From a checkpoint of a small transformer trained on Wikipedia: 13 layers.
Each number is 500 + 50 x the weight over its row's rms, rounded and kept within 0 to 999. Layers, rows and columns count from 0. Numbers have three digits each. The size before them is the row's rms in percent of the matrix's.

# layer 10 MLP up, 640x160, rms 0.153, rows 443-529, columns 80-159
105:531602452474517516518400499513481463542522590495439533492534453517506518329550517535478483500499531534502649445505523523524446483469459414531464537500533469495400546457482494460506497558513525472421577478555483508475472445554470434559619495
096:501504556492497569480554438443543595491528531516514500438513499495481485429544524386521498492519495499472535487422578511575540412452406502447540443460498440598527445524573530526479476498480511484518548410555556427584440472434520460534544446
098:525547437432575540352509524480490458528549472518472478541461517527490450462546427543574492600487464505489547333545494459509492456526356391631450525469513448527492489485467503430542542509494528475596554404560422525517563452445517471508553530
086:470475422566511557538428446570540450482504461501504531540483459494480449539524519586428429517500511406570465428534577466470485532512467543496483466488481566520424546540517601477542520514547410549505447536440517553547559443447479510430548494
098:513486508444476524546446544521451506448495436502490462483449583543495514517524552532393480538428411425537513495496417454392542464467533562603523517472626471419460480583408488407536517515533423538455485398518479466575590482490513587513557526
114:473522492470529451490474478505503503527398472526513489503480513495523481450535439486499530564530516497511442490425495453477474495486438481495540548571560568444518571556485574436443567495532565517415410483549424436460647468425460441455506546
103:426556475545487482485491502515553544541541454509457476416487449536479492495474482533518488484501367470375483512462426520552564433480524414431392543503446475558528472493571550501570512483543539559571535469495570548443397469482506540573525527
093:534515501472454555520437476385588454481368575494514532524494568561474473487520557468454479471449502431479488516472435432504477452474527535483562484487517601470450579551504483448523591460465481541589448520485469507514504504423482522433560503
104:494586515477596577507514558534483501514480530471354443530441405518518505420426537491565490565458449481501601490547584546528393437495428503503433640550509472443470498496442491518514540512453598455458543476601430440604438397474506468553530487
103:465510442551419514458421459495458456488428524349489456509469441488439501366542411483452545549474482442524530443477583501557459488517471546566510470543560540585455503494539515474473512451472497469438504471515554448569498428472503517427520563
113:490498500549510490477532523437526507456393594542453563455417416517472495521482508429482484470551558539448584512436441436501456549484430482471495556612459491479505487476469552488478511510492459522443421446576496482557472500568605542492514530
099:430468509617560474482519427422480515554403570542544524550543462583470516506528519536435539442471551504484619479490506405523566420415425478504500513523524508500512567488529591499554485461452482437512474442498621450543522573374576455513516513
104:545506518449526610404456533523578529392479485533525458517422494440491481428502512519482463568626504412490472501478383452453470545466488537450454603557525510506428550597475542502433503507558488484556477438524481523495571466445460477570568499
079:520521462496501542546492475526510512480463510456543460558420582556439514452423560499443522526371584481571390533478564538493364372515396435531466482471564488450541493508501537527414490514402549530453490431474505464556418521509551486473597499
094:503495522500512549453531503446593457525527482530487442512508363486483443571491479524429542506484502488457613548538430444446380459521395373496506583568553571448470510453581508476529530511498541502485546537482586513504533544531485459468525550
098:481501447591462472476501495418538473449602464453519426440504482437484517419595462508479435538508519455439417484503518457479445454461491467472583606511556501609492447487566558441466478487501492514487548429563505533500471386472441527491491524
095:503443430481484531527575509480589492511462455459535504442541425590443531509545472426464494525555520490410523469453502481481489534458363454512531566501554501521491472451502508513441551399485573457470367471573493449485565510425382504561517520
102:451590448531496485597516535465528511469536519523544533427537416513476546530454463510524422563459424405466500473538531477489482383420413393519537391507574523537574509547483511537480531523508465461458501466505456477471601458539388494470574502
102:492496513473548594489431504548600401482474569577443527529433504494412470495488523518456462471508421527569473456468451483507557416486476449466466504481520546501511442578449612488442524456471478429598490548527475394477470468539542464452559502
088:471548473472556537510529592525481473483528418497413497466539532529468571485473475351452570547393520432445553441544492504471467431482459440570512498508454481424451447432521570475496522453421419367526484493555523502536501507398553440529513564
100:375440466607525546343461430512558440422466498491536537525495567352486466420546457510414456507542505488475461518519585498531493485480462471570489515513451542503612561528496624467419499490584489452485601411518472504502503516472556465479510560
102:453460450498499534476494433502537514487506499422522460483544510464453459459620524493532448470502393436532622440479484442486431545461497527544534590662480536545409528434453556485516512567449449545471432479519493482545508425419484410524511564
094:491594490508645534433407510517537527525568474472510551454496525480412500431648461583509336524570488494463560459508542406513452448475541515433504468504422536562434413484501528477494610474558449453524449487496523526543487487485479495526523554
094:419446368485491424507452463373564479576398494469442502450500521514515502446538547541434486501501437479476429545453459473531573489556512466536549484555507571443393584491572565450432581502472489512565495504491590461498533487499505497468497513
106:494585498484532529488443563551541480518512470552471498533538384457463478419459533536444474581481424459518604502468502521511419374504493528517464482486546484416470452545462491473493480529454556537500470463583546419520541442480521477591531479
096:452494453577388551523518504441563543479511567464574539515550564472456425458585486607491486497551492453530487480482538443587534457482482422474423653594607558524524556504528479482469539571551601540528492523523490485467511508522465449440469514
094:514486544514524609477524508464607432538487482432486427439485409461522535434438520400434486545509512479503507493496453500501468530549559532478539453472531453514495546530480484408440459459475556513462567484585594446506499430475574440393537467
104:517546505515579481541535388488462504531505443539454490492514493489485458466546473460475422614522520514492497538539489528551509494461399515575528525510615524493496484559518593487475563540608415488531475435612409430549566480499505529517567535
108:455489497544530525451490490498567531451508477513527429436500523413474543388538486501405492510502509500508501490478574513551500523401487500451539500526566505554542536507561541459479538481574507488517556448555499489462473518423548490551600537
100:450519556568490549478507385512525530499327559470455555535510519576398542462528497491498404519592550468473479509522496419557472433490482652436545491566456550497494403599502467540477495505515504505436475428540561365506612457455518468474519531
106:495481469561409464471426561465517481505529421518439481583448516446476513438570469583466485485516565510459465364446446470560390504536499459587538471528555450619539450482497517491470516484435529438517448469551490539522394559602387533499577550
081:522565506490459564469460438505569536429512583413526524544356417527489390513508497544451403424563462397604466479493486381508458535472456552584516501562495516514548478519457535452612515572547484525431476400462465491490551483456507540504483537
101:466495499484445489558517446550510505460500520404472539507329499493370524489437448464461475510468621485508483471479580502477492466550490453572478470462607505542501476463489539449446518454475639497587573457523569361580576520416550569530569445
103:531542453554453497482547543553571542435532434543503444496510540451538464405481553498376409522494527450432512383436474545507529514432571464415543636495498502530496560549543520560500547510622570468545515438509521518494563444507479499555574535
098:393472497470459497450476485490512416502507506495582420500522433510482469563495546541482535509489473511455488416495482469494571455495456531567423545524491522603541538537521557481367533519492537534529530470524594436512515520473550465539540512
100:538516452564545473504515510461517481428485426473477428512566416509556494529532478465511454509536405440445512410454461512478452408531478603543414455546499560519448495446478569521467505447478639481506460408560511375504469504502463408566481606
102:494541470482483548461558510484588529463519449424533465443473394392478503467542528566401547604452532420435552514431468453504479490453491460550516546484506514485526536486580535512452589477569498522594434487594540469440560460359486500485571468
098:501491452532488419410451443462472585521419554412542525503566382435515482514506480479527499512434530495453567500573511418560518528540496502491508541560489483349477431450585442475547469547554492489585516484452422532580490572501567449543524495
090:508508480541498495422404541500452480532455512522448543431461507590460450434530447545423561568593531486492453522468501451473517416522468538561481507484410513504547578513546469515470572524532508411523441517540574546520489548383552434500475541
093:503463497517430492494442462541569447537372570543451525517492490538441498518591441543421458556661514446526493454510527366529488524420496538425493501679500496464509531527467595525575524419481488535434557480483554526497532446552501494477518521
094:523511525480444551506581421480465477452437486437498556553531387505404496471494420535490415512511462423385574529556544521568456480430485570498450457546620512378437532562417516506509487495486579493450534547565519460541579469539596473579500479
093:410571461534577518479505452453516437520575502526431529481478470515459493500582409479460512483463437390393483521538533414507470375530495469511494586473461463582448522495605479569530472471498503498494515363567441461536537535517464525405495523
099:432534433587463551440370541522607548500484484478448492548497528437471461465515540510476475576586537488502439463577460500586611471518452435529429596551584562561416478491445499472460530429527477577572520505568408464501521426535543415463533485
094:502524435513456545484469593429512565473554562532425402492645509451553493452383507514509488595497496477465436444458391441474487520470558497464513475497543456535462508526514513446456463466418477470422493489568491523492499445447607560613555483
107:439554498547459544428473478462582523499491516404586458552470410458471500410472428563506399569448457520500540527434408509479418373328466575557561444477534488439466501540532490469500465420521464442544533500544442438537575461535541408502478556
101:507464516443579474431524482414472541439403614450554498463558523364415494444532518539515518528490396504472543530416468443576484484512465469523540574577527504553488485449489485501398608609479480487495579447559459526407524499486453460481518474
098:455514512583492617507541435546548546466451530487500490513530447502425501505475494501483488538505442515448507524541439449527592434549479541517567528515476539538519555567417547429559514568431488552537420407567494492510530452471468493573494542
092:410467524498563485545438468428596479505481551509552492528521468522437431519554526555491522571531417473460664544361537450523506475417532505535549501507538480414504517507467492512533478519577458530544463535595535441518544489491515506441591622
099:423530520484423470536518519461526436530453543386538478494451421504499506472541529502512454544543443465497542436567442412402485536493421507512521553424511513556433563420504547394493552478426514525557504441526542466514489474477556491466584528
108:480482425503560481520409485431497479459446548463449440520550423506521519459539570601550481482438479413467571547394585432529501356416509585500434492538648507470492526499482522434529561478494502484544555471537502582570561590496391532607532481
096:470518452560545505463509492512542462503534425539466541499569527590476569540525412492512456514536518484474615541559524486571552497481463550506517529504520587532453615484580519610455523581500562428504554471502517485515464465469461467577512458
107:519519548492575663593446434464431549463514514536395523474476487529478469527611480551513466470499529524481551557526547464529448454463404436560534422484516499577461557554565534470435540517567528447460483381553512411563466539527521543602521542
079:532531543562407530515535513513398497511436601402468513475480421569461527423601553519525524505426438449502471475460516532514555433541403520559516535445563435476477521516485533513443532484434397523509519446457481513530474477532456363555537502
102:450595537568567539576485537537536506478530508458501499478413477549516515445466562464494479470489491378550566516529513494461527471481434520502485516467516527453533482493459522433628504480434498548514546450570493467536564456499535465580609625
102:478544510485442588366436484550494504491542479485478464538485421423416475364584544503477476529515584462569523518421528469463490457456473612428487705535502525548562578499490610494446497533553512506521533493540536465538500494458492417528570503
097:396609497555425533494488525491531394524543481485481557523502517472443586561497587439500473586485542592449449498517398503542527407505418457556483500500496456568459524466542546527389481488510562537489513434549487485526514537502529459567530529
099:420464417416467487392539473462559469533483560468419504473540464561442466448572466507456515513468549497441425460545478537547374480463554525527496514560518580578475452482441478515494535453486552548519469423522542497528592556485423461525557502
096:437530468497463435539535488535523476423459606582395471467489505409409580463542492544458554603488460436418499484418549530546479475498468561463529554493601478488489546534524536541370526408478485479485485416516493443480545470386456422529568559
096:485499550569476478497507458513509516503495506573498475557389479548508462579508406449507469525487606393468497469587484436437402399499434483450537491457517544541482527512503563440518567497445518517578426475533384452561557537514514544523518510
107:478635523560457490482513552497571481516505452450483579507473552465509516550526491382528473529453461405498451424456343506428425440461466452515549476500496412461460534420494525532559585425476549464470455513556521441557501548393546522501559563
097:566504470456512508404457548511530421562524565510435506469490479507443541425583455522423452516467388437501560447476541506427417414595443531562490534533490509471551659458450524498446523540511537391541519474548537603564580432506464508392500550
103:397496523487557629450471538513507471496471641474496419525408493442513469439579550478449543540491398491503482431466451459482509494476495496542476579534619468430498496564447490510606602441507480523384539425531448525533461385585472395496530497
102:497577466554427489491455511494521491477461635504508616463576551560466516587488456473497503498607493420482528467491431447500562564430510451541562574469534483478471394449459486455495599590487551459418524469548440485564571508490568386476579466
103:477501514431439558402455412480473506521470470493474499524523493517355530527503592519486463505444561460545496437465439419438499500407429524444430527524558581460507489498466561358537582422588471495425430435544519516647544512447549516579573483
106:471536434462535454536400480493484562489402500515474481457436488426502471389438466525472526547444457440508465495478515542526515502479487453582389505537512555503484531532617571494542638523432453482507420507565476430546530448335568498512552511
091:464568560476531516367528478481545493528455483430525464459528489489567478492523481486414410528473499462511477402525569464508555451451544478501410589580541508515418533462527486453443562524417642411558504450582475491504548518439466467538474504
097:459515514461578514481480484529454614525476459376371573439532583446498429454519434416502505499546476560531408409474502478580519401548413432470408557595563546524553518582570525525498495454499550529471475473514494488552526497409516416555494567
100:427501528439445445514522463531457451400503418528473412550562493477494477467558541477512422530490474483505478454476399481466481456567369499389370522516486488487502526423539511492590506522545475560555417394537458452608452498491480488385530548
108:394611523487427484388449463451477533506442548474515495432483522390517546446521487536494469450502473516451541429591536438618508572480484457551486498474536514481511532465535522479574554520451522564604562514534515427563521531556569509519518530
098:475503546565488532573486576467596491478505481525485489461526575435416463490582490461438508460602562412479474510387541477500536317528462454437527429531534505557512402519488470467335506454527537457555492448557507458592523465557559434481558516
107:498470510501649538541521486495465525536460422440449437509443484515512533502541505512472608554486438499477550543521503556555442474518487342569462476519457516587565538512529478454474488476537525509639467505531506354542495420459541508597589538
103:456545517550573560425525504534527498503414501506355503511480542456527548515540498434475488576522497439510454445530319481472552525409403527521536577504480564528536534504480563563488484461437526535471484482539510516564520510568561434417516558
100:462569409592496484396440541473489447532490433486500470440514475451517474485508456477426453524488515374530575486549470522528514497544495375526503577492470490587446485494499587508483531507453526499449480446531504521574507524521488450565506561
099:454491473607480531459459455484512617501512524466463393539500485547449527542507521585465503632496375440477463485477505533484507523504498502496427672548496536543523498484431555444488458543439555536476448414523494505495571459431572506473529592
091:477419488491501533403505407533580544559463500417420518457534480553478535477540462475448489511541464476497454474396481463492441520517451666391486483586521540397469418574526518508526506517532538476465436494543480450495555352470479396406483529
126:447532530555501483474503454507474460485445503504487429510518527472470517523473463502410458634497490493526596474472491464489525489545339440511527460579471477531529608535504625544450515472436532561502522455535605486496545512476530428554534544
093:455495499502557414508549445501554522498439504460439484463482429485404501413424473564457597469548510419564520538518570398436558505579455506525498436506504503512489514473497501524404544464464545497515438453482531445411477477510514426507626442
114:488510502631417505529446525515541549460481403469524511504483355482490505444514486489511427544442475566519539466494457479448477469526490575523431449543604513482505465532522550482413505452420553502491496360505609502476525512487440485447526555
098:461548541577472512598622468509461472470447523531485492501521428515404502438562474487528412473547620465435489533467565482539498376442405417516508465473573434559517563556512563473425538495485468511483471397487540453509493559445438510426556486
111:474505402509519562460431470467630510557488495486492478460528505479533500458579459498543475519410502510514557469570505496467428474489500484451520438510437579587459470580555514513488555480552488480610525494493542515468400499619478508430560592
100:488541451471502400421459507478561409404425575455339533449411494458385494511523407504487528562504654413459510494449528455473514492521565513390528553477561525512512524569489510575411473498394435492491473475526543488476540542493477457550609535
098:523515378507410407489415500554597572494499485525498493550463526467477556498543463493532456456373490493551561448490465480591469484451456520533484582539495510389491488542579519541575508510558498445463430506543472496614538496414491500529499559
109:428654511444624409448373526506453461532462574437484486529514469492444528448492480533561491488481423530547492470489553495567502441460422546525420596626528584475445467430515500535459518542500586487490449547521529454505530480478410537475502518
098:467569413469483466444536499483615532497452459526435502515444419547495510480491411553536529529464524510447547468473406509529422478412500475441503476533527497414547584566437554478468506513394550516492443472535498495495485417570593447575477542
099:440379491365549608480389457561529542471458515536531528459567479513454420456597471495533453609521483497550473475515372491512439520479478465554475581570503467584469513467542555593500503579534549493561550537522533487475496452361598500453510511
105:451548491479618459448397510533563509542511578420393468463517475508540559524509450529458416484520425448466492398581529437537504444563528415549482614537515486518481562546541489424515583501452498430505501532482465599602575517443530450459530555
096:441547487523566462490548588536551421523385489550451401491604469436463487550472454552506492550547542487466503530565511451586611517492464579573550528517517593435476492531438569549483534475481520554464446466563558454553546486421488465474518535
# layer 10 MLP down (transposed), 640x160, rms 0.145, rows 443-528, columns 80-159
103:505554543578448417551354491452442514521491565542524519469453549560513471509482436544515500474534583518466517553441515465494515500524472510463418447493439511477519445542428525478476454485451515534567489516480572588507508533538494509434530568
098:573501488504439545508531456493463518388484586577576490476515553474453435545500525531553414617459448496479463479514398520432548431460592510491577514470532605473499464581455509494566492455466487506443382511535416550485621392541446509474460525
103:461490482467478517409535515530549532479451614477451493478453526505447492586583514522501493491459523489511464518489520509476565535454376487405509452483500497456458495549435498543538416516461464514499501546488515537426512584415481470472553610
091:623552511438551491469472586531518457539505463471554474482486547476492488447535535460518515582520515489457542452427485407481525534434479489444642527580506462562528474510444507518471494499516532633396486460465489468498509566493540527523478653
099:466454455497476559479578507544572503470465556563439508470509455490404529485484532552455414447462446368567483579508514423506501567476585436542594576505511522381462555531536519609477448479423523565580482435481582446454511445535443495572505551
129:460509475449498521406551493502491514491601498517471579440481457537455551458551467505576548457502505520493447478533475521449543536491440457438603445470539540479573576565460548383503494490531576458456459566518448524518463499533460465532532584
103:315493531477357492566463476553489427513535564472484541522435496481464505502531527540510466481435539510559503521493516523489515458507582472457548498497438581511495473512492501504477550467458415402420502489455524493511535475494509445511573540
106:410535548481482663546442438549485456410471607437512567431515486487536540414409533458513429515428528497421468581441579441536514484552483505536512531439517526493524540521509471549464405453515489463462547562484517520491555515501521468351494534
109:547459514502548454467434465503464534362462540516565421503498484520450481475523546519543581518491480504525563495484514393531632439521487430490528469456484584504543521533454475446480524495502499537394563488477465447425504543464551537499503581
097:585553538477486582518520563536556488505462482469487463631543529508482492474486475450502520516514496467519484451479484512496539426497575414477489472544502547566446504540569474618605496577480509467461567559449480578568469558484407560455432489
123:516454570449435522477464482559469499450466463456557484536554474516539449457611449514505508467525453428547428465520578513498480455549567574531597441478453431518472487561406518531516430486587514493530506494529551503438546399379525436481441530
093:498510495537577527544550408478438522454491493536608509509438538487490467538591422489469468443599546488555574476543485521534568461519610483521593424493556510473486454490421519546495515479439456517516444553463468492543553436441454492458450449
103:511559528485607567436476521600524558450574421492507622523481475532505553480580493523444461389527469457570560592505488479414530461464520413552528464492518462374480462536507538465581481563469517387481487577448493534498528454502454422477495499
101:584539471485522545498478523480489504432524569482525514505452516523511510495491449515560415528536482495505504471508479392468508566499642499519687510516455585485504470562449513513545508531522503728467502465488512506525528478515495450487520730
090:478506496546439479539565534470520497558545574472478465533412514532521500521522599553527420481419533506565428500500533354507518475482484540473578465554451527520429484537443440515438459447415499663513526454503462444516539410493534544514487628
098:548508436483421538535455475564556503485515411451428516478525512514387528514478472522489484468493524464554443570540507449506508453437517390492621543509539405597518471359530475474550497582499525533586553577504554507508531508479503557528514474
086:567528595578444507576436531524488509468486572458554485528529495526497537525542431492583420471530421501526418536440552488390487551513562503527576555386452458454590486550436514526437412519551546515393593425497480526504558461532443497461503529
099:552514535423584482535552575534547413533487422475438462537541497448456524474435453519499465565530533473438452506532460475468464570472601455615508517546584445482562466512502491450527443407487411484514457503446479415554494402526564502513503542
106:557485492444496474578550500482565531374558470486485594485558617530476415509503429554442484544530488469568463504576490547531476498531550485549460512497537491498461498490545506399630469487457481527530535478455514533449515563472603569543496507
106:698494532537462545492455505552519531491542597518548518503560571444539538475455512498501475509553510571549456539510457440441494538459544509516687475484495525478506474508454552489467467511489513779470525457459448524479532498517477504458528624
090:439551501560443594381454402503583538619522480476475494525485468430444410408513504543480451507503481563503506502533485502560472478496511532527427487489454522516421465494559529529560604457489534470561563530502533522477500387578496532461455475
096:474564512513524454525482514407535512513467605461455491498450474546440353444417475578535424531531499476612451475490477567417473436530479427492617381521498521447511543556486516565453476499529486494514617436555498382407509490542501491462548395
090:577543485583465496433465421469521481412528458557500515482524655439577569509491491446478455467578451529516514443426480574514546458513505478558478527493465405394511411470529453450494510492508543563596498501516520480565517562463576553484441520
088:543432528383445464483507524423428479485550564444509528426490508471489489608515468490485471546551506455435480403479429431533513481518581554491471528508568646579519454460577448510492441481607542609461459551532500472623495521453492479472424649
109:565425501431494456492548545421602390472539515654448544568504546544500464485569522511553508535532432543551520488466525502471633563474476384532585486464504519518456414507458487510500437515514502431519494575454439507449489475473549618533471557
087:508445429522461485509484614531401455524525549541526473532497538501510397527565565416393444508485639626459534467533502520508415423503495544532453478511579388568505500486537513502519563472509527496463511416527567496509462499553572502427371526
092:559505507574574490525478470529551506467494522626499607554479571520483521531544488523458505529580507551440536584568457574375541483475451493477516453450439466407465448526443504586602536531519416561512453465544515465500518459446560453427493522
107:548566577482491507492459545513553513467563529601509530591424488581410385564543461429521573581477452510503465495462437544469503491451497431432530490519565503437522540476406401506524443497520490473513431589459486546465489561530570536491526487
115:509395514492352513445560486540558509502466503466477543431432532546478564572506553523462474400495452490538544533469562552513454618439511496518521637458487506431475433398484482571491494501528504566495524523447552516532479495511446501534544503
099:462516395449492428524516491502509445495512518495552462557475505466516483506519505528518418502534490593484551520526518445440509588524550437526694470444501484511504428594436436498567473526541494572506466559481508497380578522494464488468507669
105:542528537489445516504573490544393481472537551489519520378474420513497512541538492564485474463430496511506400441431539528478514513460543528542572435511477534417402493451585495538520487506522465468565545470528501560467446539532506494505439544
080:533554537553559496495584415494536508497481453486492514484531542501500466489499503468482510580448480495524614497577451556551526514460533454555609534578528556506424593571488485542477473595468396608535476463534482512483484445481609449452442661
106:548537483497522510514469570508484553457491539548503497512493520476502536518426451560555456506503553541559425529509543440438480559465626421473573491516475595501501408485482502538469527471507484603576513428571452555398553430511508478549530718
110:474540419529552433546514516550528605430541477556445532564523456528496543531429462536530441494544493477488538499552572527513496522499564495517626472499512517524459393647466413590519485511460390468584468449474515430486524492415377520455494448
097:580422518630555540554484487438367453419460474505532573487486506512487478584485384500471391439474490541547390451476528483528427490514475505496463507546420605476496515564557465506514508524481467555468421558413475562530482521526474531514491529
093:569504551556431498532493525526533478477494517431499538392476544565450488570542515470527557526470486464513488556609599550552480461562502482388574472495558429490537519428534494448474467433493589518463501511607510554454452525456456545417492431
106:506532518564565569454478493492420543627445596549543516562449494527486548566477473461540451527527549512513470438520445398527473503510496521493429399533459557513555526456529530414492457549451562483502471526454523519488425434593445524476509469
094:401482473522567501444444510431451553443449537457563572559480504509515444486411412498485456535373500489547461626500561403506408568508533478458599457502434453570477521535564490557491497487604539504486501441518541413509481526598530506465533546
076:513513487517521517476543506330526484542486469582442466502525549524494432438581505449542349496481479438478533460557510465447464433497462505502525539508537505472459469488537527525458424451469506429490569482585535500618553489557533556581303453
088:460554484462544465444472385530472434466502516547541519565479455432566479493508478487481446559497491453516621527576432510559496550392622495525575469544506526499495460538452499494557585517533518412512533551584619465466541491536488491549443692
089:517502484549473450474486475447437551479569514575570567466542517472426483573518429420520504495478492614500452495490410473560438567532496561525637514423420405581428520437477535486447574526401387484442447459442522515571491497502449511561413522
096:615548368419498506490532431516559525475415480599499440519466473551531541517577403575510570451464517462460453462495540521462536524478543493453582540469400472447482462483604469456540463558374523580537489552524561489487530515507461522524457540
093:536535488495488449362519442449452528492505547487515498562414452421446466469508581489479528511482478477519528435553543526384495464473547502436469453476490481516453580435480562543471388503616552394422569497465557614461463453509442478574535509
087:504487477479455490547539510566513500447514637520589449491450483491432519522573494589518436517527573460522509518492471473540539461431550514544465542513357471441454455484435412530511469536512421558436455538531505520455501477528461435444529568
112:405487531531497481561488405465456601447503462520528431510489455535477508507543447464536491422555572471503512455521526435429527514567522506441560462512493422458447495573449469440442519569397514562466478412475518480488531433526462495469439423
103:535507538456498448435462495553570533504435582547572445455548568495440496473547472522532543456471488535410469526483503477489516547481566485546416510509501556498544519543481490469514378432486578484426515609497461415477491528583448566511505444
088:525513470427473576459500515488495508529491569414452480533422570491515529500545487428483422554476493449434561555409433458529453552505544499511568464424572493560421523447521460348455550373499518471448579540551518536450417511593599535491554503
102:393519533537434545488475338510459468500474564450510532563486430487526397507476482575524357489504533495566470518529499422482502469503535485432629562556551642456488483471510545485422479481462465517535523448477539539508531503413432463450497548
101:543390519525522425576475449476473543462427509566480511529508540489454518558537511497510489519513551524467479512514518478492384590495581471468549519596422552539535522490442571400572519552459532426411443527547505576539535486464496516400496550
123:475417549546470496529391371487503514505486478578472472539469447451454546521434620508540544485491427492481515526458545472538485471509526511531416521516508478480519508621425482516436512562470413432500443460485526531504511522560561508491493452
085:516510544468512575498455399659500415479428494514465501645491449493518507500510489483475544557553409503495500493498508452490464568528473519517536506509484476467621501527434361513554518464452475509528540452467465580429515478532439474492495522
117:441572489508528540410521413500561445475508489474550487558466532577486500484465500414477567486448395451475497532516435468431470468428503446490636454455490605499486472515533463528566510510492428404580537584531469561480465414500481393485504530
103:572521460480527510479487519499490544454525553513529496497498511532469514495525495498516411551527508453501525522474525434534553540489566507504646508488490514512508481530495508498553478514501484768503479495487506472481510479525502484502498706
105:430492383487413479415509519520464400485514513444535494500566460521479545481483445523557507513515555544469527413484480570521506511467516577552520384480535498510442394564433537568461520495556448513459545419489467510607556490542477523453535518
095:505486453551455485509548509570452537459538538524545498621536428496480459467583540525480539411474538473607553587442478521441584511607596506426481450516487484520438525521522563526514457504438477513473497580510544492521500391591440425534483470
114:342500493531493576439516402410484512433455473520507463511491414524486495514567494543407516431486531443517523434400442459604511533450573520517484530528444422515473440496490560468522460475494491380458526493496445490538430457525570493523520561
098:456501565587481462473485462448567520426525501586496559499535560514560501613472522471548488505467554477483457500588469502522444466564484460485432546406436503599492429474490554497465500462459452582562436568446565501525388525498432463494505493
098:582520444529473473500471601492524537426591549537533517442506472471501561494466485525499393468498480529438523546499612520449527575477532507441509468451465568517547508486463491537509484526530478666467541479422464428396537521559480561512561605
096:585461398567421432443509527458520540445461497507438449465487470497565504534444457478610545571491483514432478493486495645472466453531524461431578409387433471473396501472486483476497487510430531567494494468587484567471587493465407504488559545
121:532450561525409488488434494549462455505465544480491608596420472532387469538519432555445522489479455509441450496470462488513480468523546511388634540550454512446556487557408541472539540505536448558450483450461498490428432529553566559572505501
098:606465455508500462547443464530502559417470545524490537521517550481514483456534551470485416454487399436577427549437506588528489553493524513552459556561463573505505537531563560447434486504543538611513493488488461483493489527481526483504526656
104:517567500443535543563468489523493479478497570473485424503405459520575492479501530478513534547486440540506553440574551495436487600554520485512528495484455519374514564486525560562496560529483568455515506465489553518525525501530511426461505526
098:574583504486507526564434502582479563473517486584564481479550600592544471491507460447556559506536560472553608454557541454465541495542539498535480514637553503405497532552488438530474593481518532501564455527440478467518490462503532520527550506
109:456488466440534520516592466472401457538508494526530481572466464547417524517502496485487583554425576608508529565423494573456485534453502494499498418479515544520605525520535547504578539503469481436436458477453515434537548531546587552472540395
100:445501579458499479557553555514442503511593527487502500581428483596576355537622488558505421512505539418533520507588561491492470546549452457448431470451436524502511389505506471442514513538515527429571502552602496516561545499477524497519473525
085:500499504473533568597544548544551464585530506464475502516481578564414473467495512565467411538507560442514473480422532444528519589443472600527471451501548426445531369462570394588550481538474455442471458526559461485476488377483529545504394500
089:488459422430590497393580480520452470536534511489481527426516551493518385395508554474455482500533477493478429425575474464477513448533590439517446558565494555496518396545412560568527457456477552459472458510536518471509494559498495487498363509
096:425424472421508482546494523530484491539590556589412456411532498404474464509515468504565538534421484423549463584533491418563486442472400493487469551411471362535498590483557419485470489537472509416557478517435551509497477567481522453482554588
109:474447532424557521454450515530541528427530452491498540504437501450611461497545511487520563484572524474468423552457539516516585481514496552472441488524527484528464427501533367518470450418418478500536485621467572523502557551494427491619472416
104:516485517512509467445491431591553490454480452516577513464486474522437510624447435578645479531608469464444466490471465460560490533479545480469667466506583427474473423558439521564468416586469429591476518457463469509563436487474493440485540589
104:546551431493413449501468518501454555359539504582594531527500475558536538495446470489494396502466539503459517467540466483529484452553632514455503417500510562525465474544446523536464527534523479572508592495444487495501435490528495531509449500
100:529528478478482519552550481520594576566553399591576563493580561501445548471466468592366489604498517582473525441439513456587537464525479472553468432512369475490527546433552532481487502491469479470547523530409578485448512468433469508487488499
103:470567509537583470449474500525462547472504498525488580425471558477493504603383512616473593557422513532569521482560488532599475509418377494506566485484520549492500510503421520521410536588544433565516543568467499603541495504481448506434517461
094:436539420470404479494601455489582420469561445454627366539551461523486520462424479511512471465510555503595391568491406462554463524496550559514447436463530439509534492542526486512436490494469383490429481478504463553476505531512419527559549463
082:507522492530544453504542455541479426492572485555523515475510500514608515446445550548499486537502528513496550416479455395474500537513561473374613402571467425557523603536486466508492469493454412499456464497609485470464492468453620469467442525
140:489460450533475466506569511460560502496464551500501426443591442502473497519544438477493549500496559467594489499504404581530523505504510511529413478558437501452476518483496585461582508510471501479616561482570511434444435516380547527461504456
100:556598481497549516460473460535421498435612555464532450488495515439461527539505536508536420527508504459452531457558435428471524556447586548555599516506528522506487511452468546423499475475513420566441504467485505501452513520515513489479499712
122:463510458514539450493481534516474536500459507524449449562435451563467569512522415560516615599558508531581545404609504484515463477510498485450459459573467450449589507568516618549442459499481467427463571435505472601395519457452395539501484463
103:511510422443511520453460530507509473568484536513512505516535444458529496522537426494572527646486472572559448466515452418473454543474618482517678471521464531499500487502470510542535459467571492568490484525584484546518427501521472517569501680
112:445533486469489522483556475434434541562490471474381502527568548595511645476508349507527523579511482574506531576440523513566531494502545513494567568434502463543603483531545598440407500528460555470595476381495436465527497496523567476501522589
086:475531491456527488526478496603497485476512435506615516511454446510483521525532553478460488516550459564445430675496585491459406477515435569486546455516467461488628447461496516413489497502453471538423519509419539473493534413500551446490610431
093:537487438521459546470455495542518372473451421507542477553595538633469494600437499511506536526646597547513495465527511492494460576486523478504577487506476545511432476410496514512506474544531457514491518547484514491381543487477527441638473439
097:519557483448548438393589471550504423440478525476499400426420487443413566410459532541546508543466430496489515518418564537591507438496583504451496503445550467521476519375458484500464437444471502420463497528551531446547458529464459561513575448
082:460466502490484406475464663466467409581441529544434448496534519508444539531530418577493463445490459469495493524489507477477560514548497527533404456590441470545531467546547474505500542452540390332607558439567509506475458525479518488466303450
090:497576561563541537567452468533585470559606568460486493627546440592599479482535542503431536460502537467583483496455538506522490399524460469508551414471556498504412501593438447439529470439563451501529489423533455523514583460448488502585491526
103:533522562483533487540484511488519585513521630486550509409488529466540517435522528485481451513472439426469468508521539496395480475553581525503535476473531526468560545500451586521549497450500496628450522511442505484474513507585556437512595493